Part of a small language model's weights.
Training: a variant of SOAP for these matrices, 197M tokens, 6022 steps.
Each number is 500 + 25 x the weight over the matrix's rms, rounded and kept within 0 to 999. Layers, rows and columns count from 0. Numbers have three digits each.

# down: layer 21 MLP down (transposed), 768x192, rms 0.298, rows 255-323, columns 96-191
# up: layer 21 MLP up, 768x192, rms 0.336, rows 256-324, columns 96-191
down255:530473529501546516487471439495474538497496516498482479459501490504501529463495494504523499466486456477462504455471509521535494454523515533521527486471490484495468558461513488477474490530497473501487515471498487533527514519462459506476497491518536468539482485469502514485495505491500499514
up256:519522481484506494512542526552516508489511478477525452529538500491526486523533480516472492467551474514487523498489483526483491510473510460509509517492498479488489474533487495480469541506488446483513517532456500486508500491499507479487486489538520531500502508464495484481495478459520480550
down256:538489462502448476493500500489538472512513461501484533525510503515466499491524487527483510477529545482524575560516504502497512518489497527556496484529502449501527511481492469487486535480464508470504491498507476496453516526495525473497543477545496523536513447516535527496485495518521471471
up257:477491500493479513504466445557493545490504505510496486479443509503517488484503515492514471468475544522487464516499517456517565513500481455517469495491462476493518548500498528520495462480548507485486517557490497534475487509518528492493488474512543515497539499482513524516490503490506466496
down257:525497498498479480509482478477527494518530456483489526523538471471498519470524507517532501482477525506538497470502500535532487520492522511504481535524487494513513522529511499498513517471539456507497485489514486528521516490528491525486531482524491476514468470497479471521485511504514488546
up258:517480528514510479553514530504479486544549532502494507498522480501463497515531472556469503468505481514496510491478445489468527500498472481508496452475546520516467496534481531520464493498511518489518514481497550522494516495503514528526523489528505491492434472532531524557502472518504499497
down258:498553450559510504475524544514551483524548499500523476500502522473478486519468468539489497463515480554525502518493474521499481516480493487491495529513526534525498527490533521498522519477453519520552491501516507492466516513494546476520509486488493535497510486502516532454460499501469480507
up259:509502517473515475476490468521478509479541536529511519465475505483482512503529544528467448493528503499490519456577514500470522528466480550534513503467470495492517493512493517508485471492516507511493507498497489498477478472496515500453450524507491551504509471505508452517546489490519509478
down259:489501527467502450517512561464537487505527457540497477490514511492492513484546506504467480501522518522523454513524491488502497529511508528532499549475484472540532467508543488527488442446492463514492545519491483467499404500510533494523511483456512551497511500478535488485532501532507516491
up260:488486500489508497460558495500518485537529458494469461449509484543479500517490533525505515502462487525531500508508518514496496462504497499515522526519472477503463554510478516468449520448513516458483506561505480481488522491502492500439509501492502454487498491512496549475502529462531478515
down260:464490487520490491458470465505484473503532548519487542519511480525476457487497497524521480537499491496485451506523477503517489481476512488517463482499519464472465449500480517463473492490496544446499514483529496492514506502493463558496522490508466497491509527475496536523485524472475501522
up261:518515518491438497468523516529498502528455467478485525505499530493478508570497519532494442476504509473494501518479484504513535508471496498497431479493464480521461527475477487518507464471527489462505420522500486498487431494500515518484474488517512479524507509491529502548494508507549465464
down261:520474489477510491492483483460528468461494526520482475513525486546556522494526499542529543525517534518535488539464524472486527515483496500465500531510476498480504501494526521480508526494468524476485514489508522488525505500500448518514468518491517503444548488489486512494470509438472494487
up262:507507516527505489463485517498558455500470485507508517498470453479515476451484482539487531504515485570473510484501497455486488542519498494501503495497490506493496494484510521501480491479514509499477486508540491519439518525482501496551511496494504515484532518514502499476525502532500530473
down262:459501497521504492499503510485427481540488542450505525491485509474477483532510499521511508522497513536492468537505511508494480507522471497474460497477524517470512475489506525484526496462482518444487468538485482482521484501515573536488492498499534493523510505458496512533499506514454515524
up263:522534463494481513498517507511488485524498484475525493483521511461547481476464504456488541523505518569527518481484457484529528494483516514530526465477514519528505552517521514518557478497518490504548483499514528495510514474496482502502467501505530539495463479485518511498492508503503511481
down263:468473507517502486530505519514507529497476546496535506485524468497471479503478522463503512515505526467566537476502524487490539487493559462480466549482493507529491533481490521471515483527525513538506470509505506460533490487489492523518510518498489483490517499526487476461478494512506459515
up264:493494499552481503475492497527503474500511511440505498485480499466539520550481528516513512497489530464499514477499529508461526517528477508473475508480477484561535485471525473477463540474499530490518498497471489492538505542513495483485465482496522508488463490526519498437473501511496485545
down264:507509541526519510521534451526490527486477509509522510518483534524486507566507545466463508511488525502509399493482451495526475461539525523474490522527529512462457491498479485517461456515459490488502514521515527490504516527483469509483471503490519517518505501476490490502534487487495500481
up265:483507516504507437499489487519470513528513517496459493493492504458468476507471514488495489459535498499504504505505516517480489484486505488499541493522462500498473529476526474483470478492519517543522501488508507457515501554498507462518496496454470510489469505509514487491482486481494489500
down265:442478520466512503548465490506496485438480494525517503476514454519506482502488514461503474488504531503486511463557514491532504473488501539523485407450522482497539490526497464489493485538503513472515500532517451532567502498522484474544482467493497540529461495513472489496516519485540492480
up266:468431530529439502516534467523511500520464495470511484465537483499488529523502514516499520450458532495507543514477518538500495521490496502525489503503487485518529541452491520477461524557438473526550504501505512480507488504519522513505547474526504493484521495491493489480508478454513520489
down266:505514460502517481500475516470516485479456468473449460509513515418521512532497488451498474543565512495477525471547485464498522498514493471424505481464507498523514508517497484519498477445548508491499506483508482558482566479491491424500494498492477457490471494454488521502488470457507554497
up267:441468478495504482497521530504518524521517446491503476543530521500486478509524476487502505500549510525513488540485490473469508459525460493475500458472505495470556498559484542501462491478506524482500513507537487486488502497475517497510497517510508529460519549502502517490554493477497492483
down267:488475490471474523491487485445544489527549512469500432487500512473496478525485528471489508470458483472499504504560481508521548501521497481479479486526525533471502499511443445516493518482491497494517478495522506523542484472523532473509488515508468574504526471507487449522512527518482494472
up268:536509483567510472477507489490488502522500491541461519445491527499475450476513483491485488490453478487521531514514507529519503479522494522544533521485505470483489529518512502507522515486465493493481570488453460508540549480490548439547479487488471479499493514491495507499498521478546487503
down268:543500543454496489520507511482486555506542517507493519521443525452527452496471518463493539512533496493513547492492515535461491450497499475495493553491504530470492506484454450525503523494486619564487533511547502435514513475479530500503484461486493450517528522477510486499443490498503463487
up269:510510486559487473529506434495448553489517453515532522539507467485515500508444515466471496423516430511490509518460500509462462502517507515487473535501535541512475510534449509440515460500458501463468490472533502537515481491504461517507506508474440534462501505495480535494539507472491531536
down269:518514492508498500516518456529483549522484509540487495518487499482518508495510513487483482431526488507498499472467538521456519498505534515471502530500502519502520507521493484501510524480488497494505515509529462516500501519496488510505489500465472528473504503455509516513530541507477533539
up270:474489526477499526484513488513437489566497477495522515474511524543482517465512501517473475478510472512533481456508499514509535489495489506506553470553522533448510439533487544479515492516467507489495510525511535485501482493522495543526507496502505482493465486512563478546479494503493486455
down270:487467488473507490471500515485527507530485493487496471500536485450524477479504487495509484449516492458552540443515450514491505440470540495492476530503479528490522487522480510503499520469475523482484508484517457510477492514508452508495522460458485510496523499498474477477485409484485516529
up271:502496464527483474453493472483485497524517479481516498484518528468494508436504502487479450517521515486469488555494520507502483492519517522521480490501536481487481528479482431562505505486467480498490505507514548538480485543521501524489531515558486496510541509524488511454538482524515504515
down271:462538466491496503533494512536505514515463536471503509496491486537494483487506496483512496479492499502493509508503501501506513523522466479504520471491513527497507503475520506539511507441477534509501473465490491488529492482472481471506515509497476537451543525453510509520495491495471516558
up272:488468502485469514474517514484490482523476486547503542495454534450497521520529467518533433460491506523495532545496535507535533477481536514484515464484476473471516498496481496521507505498515516477525509465510537517487509556498506486491427520447475477500535498525449496471489481527513520479
down272:427515486540515459495496480499465499495490461509471490529557508480509511456511475495477482480546485502522449509505475507481548452526540515508495491514524513558505473497466487466543564527507514507523484528525486493492500484451508525494479504483485484514466478505519492498536476516493504516
up273:506508494517511478491526501496506497495521554478484485501509483506461504481483517529481503521535480503526521513518519489502505451551485480461495506447476485479539505486503480501503470476502492473525511494544471500472510485508524533487532506492488494513448549486495558498479521511476519501
down273:495485494473487451541541473465464471491528538487518463538528511488496497464477517492546516489536449486493530479487489526550509508517506499543500476484491509502521473481484582512473530505492492451472455492522490494478495511495518493466531534473546512511530489525451547542520509466533465478
up274:515515476500480511495499458502540531489444444479498490484531491523490474480564519489483445509505549494476519478551442458492535481468490499559461523513506478501467466538490480491482510474441470475517500490521509498503524486477512483511503462478527476500544552473497507496484476497574496520
down274:511509475462520567541493455462514513474502482463509510504473503512491501479551537524490471512486514479535509479493532504485478534498503512529450488479479465495501456496511468576547499534492510530485495489482470508454538518514581504471460472532519524470512504526494517537471493473500510500
up275:487496447531484485535512516483495505485481494519465516501497452474473528470524494501480476518499482563521484489494516502545535465487489473482510472528493497494512523521483462520498460495472500487486537470539474476523484463522492503502504501501457533490505509532547518507477514482532475488
down275:541512547503487497469481464530456480531504481480498461465497571520470455528499502526473496514486458476508502497526551469478500531478518494487484485507495443458556515513496537499481495518494484497511511533493499550503465521524481549509511551548500471509508519466493554525514491535494464529
up276:513472497499532536508563481525465507488480516503488519515511491505527463523520497492505487473494493509489513492536494484516511519494490496499424452489496464454517479454505466513522499477497491481503463506534542511492488549484518474536517441481525494474509511514496459505513481505486494519
down276:535473479496491511507465506500468502476515488476494529490533477478540482527505492500432490555441522507488497506514427525463501513535478499488521490446495484479506466526494490504540459521476502458459479520483516517498499487520444487495531533498480455508453510493493497530529518470476488508
up277:525553502511502521540499459523487550475460452500506502458513501473509525474507508463490469509475481501506437500461461512511531508484501479497459479464485480505493528551507512513487506489486483441456488506527532513491474476503457496511491460481453488517518512488470493521519483460508489528
down277:502492478510495499482505546502483465478523521500472492515502489539517481509501500511521511505520514501497494501522518500508543485506511478468504514523502463506519474472487510492483520519553524536537475502529500508524489512536356534512501504515494542500502489508492489521481474506489484485
up278:497492477520503532489534533486488509539422514486493504483515468520503504539463519493478519475462505463427460431507533493501517514522516518496488524531439480449434476512479461470498482481516470447512502543512447515496468485482554510494558425487527470513461485494537475503541483520555512492
down278:506504494493505524494485540488478451483483553505454488516488456498481488552507494450494512478491514417469410474527532475457602507553477516507491508515528500481456479521457444468506474453483516481535520509489488541511477481520594482513552493477514500583505482513482485511539486528573524496
up279:480480473483562504475464413490478510527527456531474536567498471489471455505500486454492514499502478504457447521477528485520471466518569540447477544453548506458434498472453531471488488488497509490477535502508526446492513465525511478501496498472480473508454510522505534529560524504491489520
down279:477463499495533509486538486479592467516474531530528486523512498509519491471500507529505478528495553440519474540515503458527483514509519483439495518484494473518476488478503470505520477512531479507440476534522435474526484576507425488462482530494522480502532492506535524516491523474487538511
up280:481458460510499512456472517532481504553515481493503492516502533507521545491502495449506488490488500497516496511465461482515518488538490493467504448535458484495529495475517510516481457508506461472506552466505495501501491452506522524501514473506533493498476499448461456448468468501498505546
down280:489525490470501502508499540500551501479498471498551518506468515526489482481513463485488476507486554478528530503484505513513522494485491495465502509495480464529478479495498526546487456528491470489489537536538486469482519508485503491507472497488521514488515497482519558504512517466495518474
up281:445461462529513496493541459493492527512489540476486526527464502510514495522482517495511507472467517486462514501525488475506495478507483431480514460516524512478459508467471562498493520482500524491467479505499486469516521488460488515503518492526480500501479488548429484515498491503535522507
down281:516512511512534502501475500527553534504501465458520492503499524500472534495478503492484519519502509513498467493457503527498477475502502515514474510473442509513553507538563482489547472498498553497525502467522487533459546511531530471493526489479511524486481451483544517515512476468508473509
up282:480484493497452459469504527502516490522526519475530513471506491488503520506526516497500491514522510492488461555474529519465488517515512490464551531545480539498521478490519509444490514495488498500484426544457510513491484516497521483460499509459503509548509492449497504514511483517501557508
down282:467481516505526526505487502503449490505491516523460486488482472512484448498529532497443524481470465496494464511472480504478497490486494500510456457499520508495487499523480510499539502517500497522507498476484503542486472462499506514546464518499531519521481513469478480493499526516487509553
up283:496526531511526466507504454500505518503466482460496537480530471529508472503470515518466476489529523476512499497486531528529524502499526543529514519536487505503482531528538493510516510506488492470513507549503487492498511503478529527503486533489458512481469472515499541521482511514470485500
down283:497518489525515510513469529506495511539518504500495548477496526516503525504522487496469531514485518515501458486492437485528486466497502495484495503507477515487494457499568477507531505511483424545452494487554537466539498510479486497524491487494473530514520515506506471551506501497537549511
up284:515493459528508474509520480492497503480525493516528494473464472498559504496513501475517503491506532497490511472497541461505493508549482508501467484497510498528517483491484495475489501486537496496500478492500556468507522541519514499504484482473461441495497507522502484453498481492463521513
down284:530489483506521477450493493524522529516524472470497490474488524491509513498502473511504518509505486481496491480466493515529478494497489562477483505534528469517492499510504531484459493480477490467496513478516482518523472508480519504465468487497490488498517509507468506536469532500488524519
up285:506487517521471506514517487483516552450546464445504506517501552507482511515468515480527471492493483503485498540472490518515463496498482540518518508482517491480509459499494505420546489524445513458471498532516503503530538477496493490493481573521447514436475549518518505543493508480505505495
down285:500480487472475450521528528495496486500525477490464486487494478481493501495505463518498467480509527474486452489507486493525493510497515481507500475499493502510513493505498483501512460475504480489517468509506510507524521491508481497511502514491454481468482499500532519500473491529484537475
up286:465465448516500510475527499493527497497481497463481454533504526464539462536507497480490529514488441509484516492498488533501520550488464489471498463537447481517508455469467476492540523484537525514484491503534469530474482497496502498527503508487484540458483493472485484514502498473465491467
down286:471499505489470502488534475503531488492478532487526525512477507478471494474488515513510448512451504468487533471494511519548541521511492460511479495486504464480458479493531458487494495457484543498522477518516487527482512528517451517535514506487488505516521443520515503465495505496446548547
up287:514489447498477470488519495530525500551534441506468485464482528498500426525475475488532492507487487494460549514477466543489489543474511483536545503470466470475448489528467487464523490489479491491482507515499483491454545494467501451531528461519466471492520490478514497466489506475537570478
down287:510465488496473478496515503524520520459479476548492493505528481493517498445475479550526521499472493503531572495480439515486453494477516493484489536515500480495446510519491506497507499454522476473522515516515529487515512494459484492566479484471493509576496502474535477509491447537516513487
up288:477465530485525510474477475502491488561503530514493527512497507462518527511463530499541520586563504450558478497505506494488524459515481543481521513524538542504516485465520466499472499460500467493482505505476527516498482532491498497516468517496483474480486488480496501509553487507506453527
down288:430482492541490481503479477538476496536538519502480502493521531473479497574498443484501483502520464535506525498509477488496464518545490455501475501548495503484510538501520534496513483538471508504522473491484499524445530517517502512495505462499488462477447539506497464494524506505468469510
up289:495473483509527501523500503556502479515535491533511543479462497528504501495527488492484496492521476495506514482493509484515505528538502446485526523517489504505510525457543506509533502514502525498481513511472501503497516465481531479544544486500499530503521475504478498488514482490484523508
down289:478527485544538506483517525513493498498506461523529511524467498531492537493492488504540493560542505507484496488470525527501482504458560531515493494535491521491507456468484541507469521510513487523499457500486494496502510507462482540474504494458498478467509506518505453461490482468501469529
up290:527541469517553512488479446496544503486485510513452494474547542434554527470503520483506470478529503499448490508523508512482488506509446495490525510471506501488475511513508518525517505498488487485490513494522459508521504521459520540475494484518521516523510500474493505535491483496488504525
down290:511488544483499482532512526492490507510499493521540488536474481514459507549521481501490495506455523453498476448492498493510479475505501475516484518517501478494506507489483499515466473488455519519539508497496530504468521535512535524513502495483500444512525506516533479485522519509472532494
up291:471473503500512500460488520512515517524522496491524507471462521507536500485533476450531493553470478519481518524464484485482488501483524509466491458469526491520504535501426500520515506442474487493508532512516482483495532512464505527475484514519468491496505467471478501488531507519493519538
down291:505526491549484504502474519525536514543499506533474539513478511518521510465498493538473545553550554504517515537489491484495429495509457553472477526482489516547496463487538475463513509486482467496515472487452434526545464491485480473511547496502491540495467491450506501458471515512486494512
up292:513509529476544494526509523513465472516463472491475481495483497484497502511499501527457492486482509560491470490467511506460530528525467505516473524504477517510485491509467545497511496485543478506492482502503459515498516476500527472523478495540506489525491498483514475492499443550503536494
down292:507533516477476508507467496501514505498459490530478492490493533511501494500501517526495575500503469493539473462526485454468541516505505537498521464484489505534480492488500486477490511490498508432506473501492496496521491500460544478532489510466501497608524484509524498478482466477488560518
up293:479495518493469492438539501533527454435495464508468487470517499499424470451463479531475525481509491524459503486514526505499515532498446518460501519476498507438540501482522500474498527506509482459541428532534495521490472486452538535534495521513520504492491532487521542470480526527523534502
down293:497482522505503512483543514485476488474501445542497497504536480424483420455484483499495557473501498530475498508483477521499440540456474496530507565510498505504528447466502511463520452537474518538499499547490492474479501517529532483552503513510539522486469522494482499452448486532507519519
up294:477502504446500453498475494482525491524512488489540525483488485470503481504489486455487492463542481562516496523516490537508540517498497485544453509512494487481495536497498531422518487497506519468475485553533495496534482498539514501511518523449525535517528485462506476469500479479509494497
down294:466498536472519479498526501545496469499512495523521482480500465531508511519507460472522499511517503519519403475479508491508540524513498513508467537499480458485500473535527504520496524514454532510460531504552528500484506545507500517530512497472539503560499500481510552497475494491525511487
up295:454504500534494508499497452468446498495494530506487476481495488513500545486467466524503472491495484524487484498511517500530474510509469476520491479520500480522490485472459508472533490494480480480494459502457493499511544482521463482516530504499539500513549502480517492505500521475535520509
down295:471517500507503503502512525505482480501506508479472488527489523500497510508459496523459471520501513528473511501562517504522502519511498479499504497477464507453536492518507465520561505497518499528452493476505503498518502467449490478504486510525466515498477474468539535492467527491502473485
up296:510511504500470511470507488499523482484482523494485482531504489444530498480538529513522536507455468500480505530491540571507511501471476504494508473544489508478511513515519533493465486457508486489468516561496485510519481497514490525577535479464450492485514494518501558509536479527518503537
down296:504450527498504469515491507492458462511479486438501503495477502497527487488515504472505505455492474521482507513466496481503561521478497491477491546515483515506526493487469493481497504497503569544513550553465497431438487475525526528480503560505501506527563461544470513525482568449483512497
up297:460479483524486502519520469490496514493511490497489489493522499491505483485475489516525475474498474481492509455484496520490534508478507463467496522495478495515469483463528541492495496477500521502500513471503485489459516471463506503502481430461559499467552548487531501486529464515468449527
down297:509503513507544468496478537492497480506535513519458504513523479486521514508463517506525504482523499503543562542500505438494548508500452451458482454532513556508514495501505485518545469491508501448484506459482531519508496510540486489520516525519508505465521511497518480465551502507512432542
up298:507524473539513520492523444478482528484530551486496489488515485530522511538509471529503522495537530471535530476527480471504478499518524476545462494513517503494513501509489493455506481520447514490529442500519503516477522493507500491518496475493488521486513510444488472503513510538521485492
down298:500518507503503463490484541482472479518523520469488491496470466524453488535487504516468496483498539546504474491535521463511496442503499491494546491498456503512519527483526473502524492501496475509454535455505501482405510490472497558485508496539487428496506568470499573489473535510434489484
up299:486483472476487529534544477431500470523483468479500492544538505494497514464476517484478471482526514537506499471483530491550503480519453499465527466508491495454498513544464531528519505549447515500477486469486515540517485493498515515501508487475508484492493497456543520519492485500491494505
down299:479558524509482521469501554507495511484530523487500535504478495510506521478514471521493500452492509504491522530508513500534499523508528475459485480488545505506469500527507477471479492481524488475457515522526524510513480483481462516544498455491489534474469501536474533487475505499512518503
up300:528490502487496490491496490517535531513448495494494525509496469580484500501485489464463500472462495531446476496471477516520491462492497514461474496517479464543549498535518481500524522509496522516497473463509537526483511500478507517531521503524515553493516514494484559539500504458527502516
down300:468498512515489481457492501514482487482505458460492485476513503425552511512508510511485490514450458507474519544507508509503486500506482521500512512467473514489518503498480485528477434520476503494482489534487448480492482502527497499535481494550527510482485535519452448461492495536519469526
up301:419476456474478509471559463497510478468531534512503503481506537485455492502512549476513497493454511500535509491473537500500494473481491528504487456480495527520459477471532498517511518498500496531527485457494538490503512512464494506456488480510505513509532483494461491477458475510508496505
down301:534532527513520492498510518500507528518491506486526507513531593534463446522449494491492474532513513497446508459556504488516525484496512480496491520462470519478568528471471518486529468505543450517500511503487499533514519483474489494515517516507506472448507482463493502507507552513498530480
up302:519522503486511509502467491523486487494495527483526513512509493449494551508515471498510519490537432545476485525480543519536532479514492528439535508541488483482485514502491502499470443531489508534512450500563443502474534469486487535525513478491511494485504471511545511526469455551536501488
down302:504536505477434512531486522506522493510513493496486509497476528487483524505507481499509589517511496514505447485486531471518468518485517494475502434502537514521493521510499493514541479494493526469515494472488488478528511482534467463516505525488513543523465494534519529541478507449513516494
up303:500501517507466497480534494457464509491489492483521544476480520520499478470513483505494527525528555459510491502506490494515535526505549526474524510553469502508489527502511534476550541480460476515489501513472505471504501508507522534505492498482529540471475471509476533524484473506491533506
down303:493478532497520483554497465463441449473530489478512494494539493487509556476542465505468484478501496502497494510492506524475477532505513550537507511492483479536466515497500515506507503527503438527497513511520560454464452489524495484464501423530552515530497462527495515495538511527486493504
up304:482498511527509502484500491527509486480502486493476520511491469498498487550499512480525546474482514484502493522520485461462528489484494516483478501508487470509490451473504554477532517557497468446478509478487535522507505522503531526473512480446445456490500441476497563562462495489463502509
down304:454497508509480488516549445531514484500501503496505488475515530530466469434452509496514496560500510525489465444446489510479502547487480481503505514493496541501558489475510471473538448486488512511492518529555504488473490467510521533487537492547494472455509504496492534520512532462527548509
up305:489495542558501499510475521515494501498500539468475532488521565571474464509492526502482483490440532516506497487483518522541495503465510542506533503513441505490492514465526549501501569497523477467530516500579505525510464504507503500470507519505506492498456481458476535520508499513513521481
down305:454505501545484510541500492535521530515495496495507533503508517478457506530501498513516484490512500473518487514518512555521405555488506481477494504489456515521504484495528522558505553487497462475494488466490518520543475470481503525477499511500526466479518506459501466535450500547453484551
up306:495473499521528486531535514480515480510452495491510533513499508513505513474506527482513478480553475507483517499531464521527513455527485528509493508498506491494464491510508494499521468510470473485526511445500525501463482503494497507491459486513473494498469519512517536506439481494538479562
down306:472497509527465508500517513472504472507544464477456501452532518455544451519553499518512478525448485492489548506545495503497542496483516506526519489502527516483466531503462506491468536481527515497501476534505516496480475554507485530518529502499512501510484472512464515483511518464489544522
up307:500471514469460511502535497500498525471522454514493526499525501480511495515517541492490493517522512496500513486510483523498547496459509510509474531507459543464520559511511492494473494510519500474524475522507475505493499506500496495465493490554480497486511526519503475479508467510515472477
down307:526493470512466452450490526507496512484525522485439482475544487516499478454491533509458537497474542522526539537526486509488480501511475530527488477543524495516522568499504473531460485507503500540471505497519541501494446494556503470520495496509521522481483512502526503473494495502525529505
up308:491479589469533473507517493444461518515516518513470494491464472468485542516505494450469534548567536482534494514562491545474534535432498543495477493525486510448498484540565440526512501523471467475409455538516484464474510483466508469437540507509508497515547488510495532494536466502485509520
down308:461469512441505522469541487505458506461465472481465513472512499491513477494491458513449498538541506506495502500495517477503557471453523502480451521509490520506526511518472478560505504505457490521489526478532459500525513504503546514488481557519514495472535478503506532490537451512493506513
up309:525539504548496501502526495498495489519494487517486465521514530548488459486489521566524471528529429490460502496495505500520499464511500524481532498487495508467494479538529479504501487528478483478477518513487510502476483500505546505472467470495502474497526482537550518533490485499466583507
down309:498472496491522513509520529523482455498579480528476493524497486533480512531543538508501498469478501489474482513505478491524455509518520499451480497503527484477477531497463480508480440503496425469563431484511504534490561497541565486502528511521522498492508543454503459497512481535476505508
up310:528447526516486466515474506538523516476548466515506450487470470486431496508459435497470530533512495476475478515451484525519551497497504485517542496508489442488518527530467511494505504497479495514467503465489520497482507543532515482495566450477462502477496529457534486513505488545488473543
down310:545546524522470537488503512523524526514482409516512470494505502507486499483478488531464525540481517512451474457470510503503543565524485578504514513505451450441493517513554511483501513549515488560461503504502522472486534546502499450497478523498525508495517506504523487484554511491508498517
up311:503487524473533507491527489495502526512510493453476497441448485531489523496497478504493509491514497452510462510497524505512484514466507526494526529551507462518475528486512524471507511489521510493483485500485485494485487474507514537559468482430509482485495474465488497499489477475492461540
down311:467529491507477494548474499458485478474490505468509509500483487519462538512489484526512491530468549551510483489501471499452497466511492529479506484494477516519482450506473499479491513529518536492514501526510472513526475510446499494500508478470488476492533508488504506517544516475491521526
up312:541501477471533521527506476465498500485512512487494504510470519483552511529532541515498508497495460491514517473494501481514509538487492508492503508457535489515479489520484504499544505519447547482509473430488516491453463523456509495481461515468515500461527557477502478497509437528514480488
down312:457475490466482519482505504524509471511546466471493499496529529498506500483478520480464466534509533505460449509522497500486489498493482482505495506512489488502496520509473513467515482479515485465485511484482514488495536516546539492505473501537451498522523538500542492507500523505505513485
up313:465519518495461564510468486506463520539499535451498521527492481507468521517520501495505558489535521491480485484442541509502522479463466511492525489501515482488481503539481500514485520492466484525531496493480484491479551492495551495495537527493541496479491514517526521493494534492484516461
down313:528508540518498515520524476511522533515511477494484525526504508487518500468466487476560492488530495509482494435507480509526538475507491462436517543502516474474586566499498486471491465490508511492510481543478504467532506531493505483470473517497511508465517494491476505505469542502512507476
up314:511482506498486498469470493540499507445508513466478525497450500443489552508482513492467492493466491531500489484481492486536518523442518522501535521514539513511469496512490533532538478524444491486457522506544515517481497550511513488498489497524505452507499458537492559507497516501523527493
down314:484524497524494517481453498475517511491473495530550505500485546526483487553516475524539502489472490512501489504490512480469472526511525479476491467513521464477506503511488510489473499516491496472506529512489517518512507473508417482518503534480501517466500488483510498487474528446499487499
up315:470476450492536456459510478554543490526523523524460503476506485548530528525492506511505490479507469497489518555500462516470503469519514481516505483510490515514523546483536495519524520493470505454534514520499514534521518483533518471497452447474501466493467511487476494530478492509513505459
down315:522480502479506459493498501475525553541512496505516516535507457519511485500529487501477534544485504517471512479429513544525483479503505530537510551500503498496502538476450505508516502482494477489498533544543503512467469505509494490475507492511477504511485490503471498468498467470487472515
up316:462518520500499523489467486447489469533499478479514490495443492442545505526497465481472487498491549521558561525497499523525513464489503517494527512480447443492485473503510478533472492468482463518471476509543467475502515462513514504495449528468516469488508490469525520532531504493491449498
down316:502494513479511542501466479449528497480578483542524485511479456463513516492519488435482502513522528512539493518500525538490484522507540519490524498521454494545495496513540481452441486478519513457476530467511509469538485536526504483488501509530507518525511547499513480499444518508446401474
up317:479519522536461514515488509516513486508573521503501507557487502495529464506521534488533529496496547493490522475513495476536462499457537531495510480498496467537492544516503488480503476486517493458506528498506513470512459527548475558517528461571555523533490489475461532496502498498522520534
down317:487565545512492476497508503529470497523524553511514459499475511530530482536503534486441463496464422544505500533492503475507454490484482489504527501482479481516520494516488529515501508535506540504517535500497554479499498486486466548462521480491519542563533535526475489459496492523494503485
up318:509486475530507491453450494487498525504517465504493421486500515489512488493496500528489524540520501491479533468506504489497545488494480485548528510474551509504501496472517535489491508516518503488477514505459506500464488534515512541515478522497449508510487521477464534544459477499467501547
down318:515500507499490481475477490542507501535476481496479497471512510518531505516497462487417476532495569515487461484486507476514474526457497504553481485488488461491535500508510511492501493516483493459547536461498485453542507534500550518474471507508539501447489510497470507475500489491502535534
up319:489496528521512514467473517485497511550525481508477479537487541505491492552505496527514527478525475476520523455521439481475520494520532516488461488511502548457500530499509519520495477457493482502498494500505512476526478496519505463495480436520524498520483507468508469428470487512521505520
down319:488472463529536488452497484449463533501493461505489467480501519528534536493545492520560503461512544520456506511486493479463476508493500495511488454497522498485473494517509481498466495558502478482560485510504479474516505507486554483481481515486469491428518489479543464499530489483501538494
up320:535541525522476487486452489486484497533471491513486538477434535510503499501517506485515486580475474551506539528523478521492502527441499527496475488462509475499508506498506531512493499498508476495520508531500516513509481495479527483486469469480489481509524504497535525500558484482521463483
down320:506516507522519512495522523486534516466469465513521491484494496504471489480471494519468515493514494478503482493469498487482438532482472509497507502522532518515489511528513529537527498489475477532517501512495505475492484529480459449462532519524494500586539496528548463491496499505515491451
up321:492505465507497516468478457510521550455513489486503538563532516470531520478513524504484537508488482473473450499458506535509512504512444528489508497471481503505485491492516516498516516441489523527499504526493535502505507499502507452586508504507503536503490504550477469506474488489489542507
down321:495482514505477523492512536502503494501499462535548505495518461473488514467498479493497532544488501527504451533474498471494567497483496546493509476492494489538494485491553531469480474512525548528572526459512509513495480474437492537492474503489507506529490460526500543503502479483458512520
up322:527506504484509509521537516523504517493482467504488526534465503479496517528500474488497545505474484468534492496541534499507507489441512521503476542523514503488493506509490480530512521516466488490487527519499511519499498528482522492465527525471460506519531518520502537490511478489515502538
down322:516501465501504527539512522496525480459512515526483534537532543522497521489474468498463537511520488497516495496486475488489466545508505485515488528529530510475481513496533542475497499523519460509493477453493496479514486508503472478498487486509481535494489498493526562525503524516478500555
up323:531528467548492507523512517532524491489581505516509494525495493507500519497509510510522484486431537504518520471533489507521505500496524487489482507469527478520497516467522501479518465534483530456518495522538520499494477514484517490520510502540517471511502522455477540482505475469491506501
down323:573456506478475537461498482526460503467517523481517489483478500497485519496495472459492488488499487511526505498490453463464429565534533492495487510500447527524491442495499501510449477497549533499505491516497558511467474493447522520477501489475501501530532506508504511496464520462504539515
up324:508482498542522496510437543532499498472508540477492559503548501513502497461539565477515504516460464495462528503507439461510501504521506502501483517483476478506502475499477515471518535510506483505482449522482556485478502519490489504504468523474514537480529474483485465483500544560506511475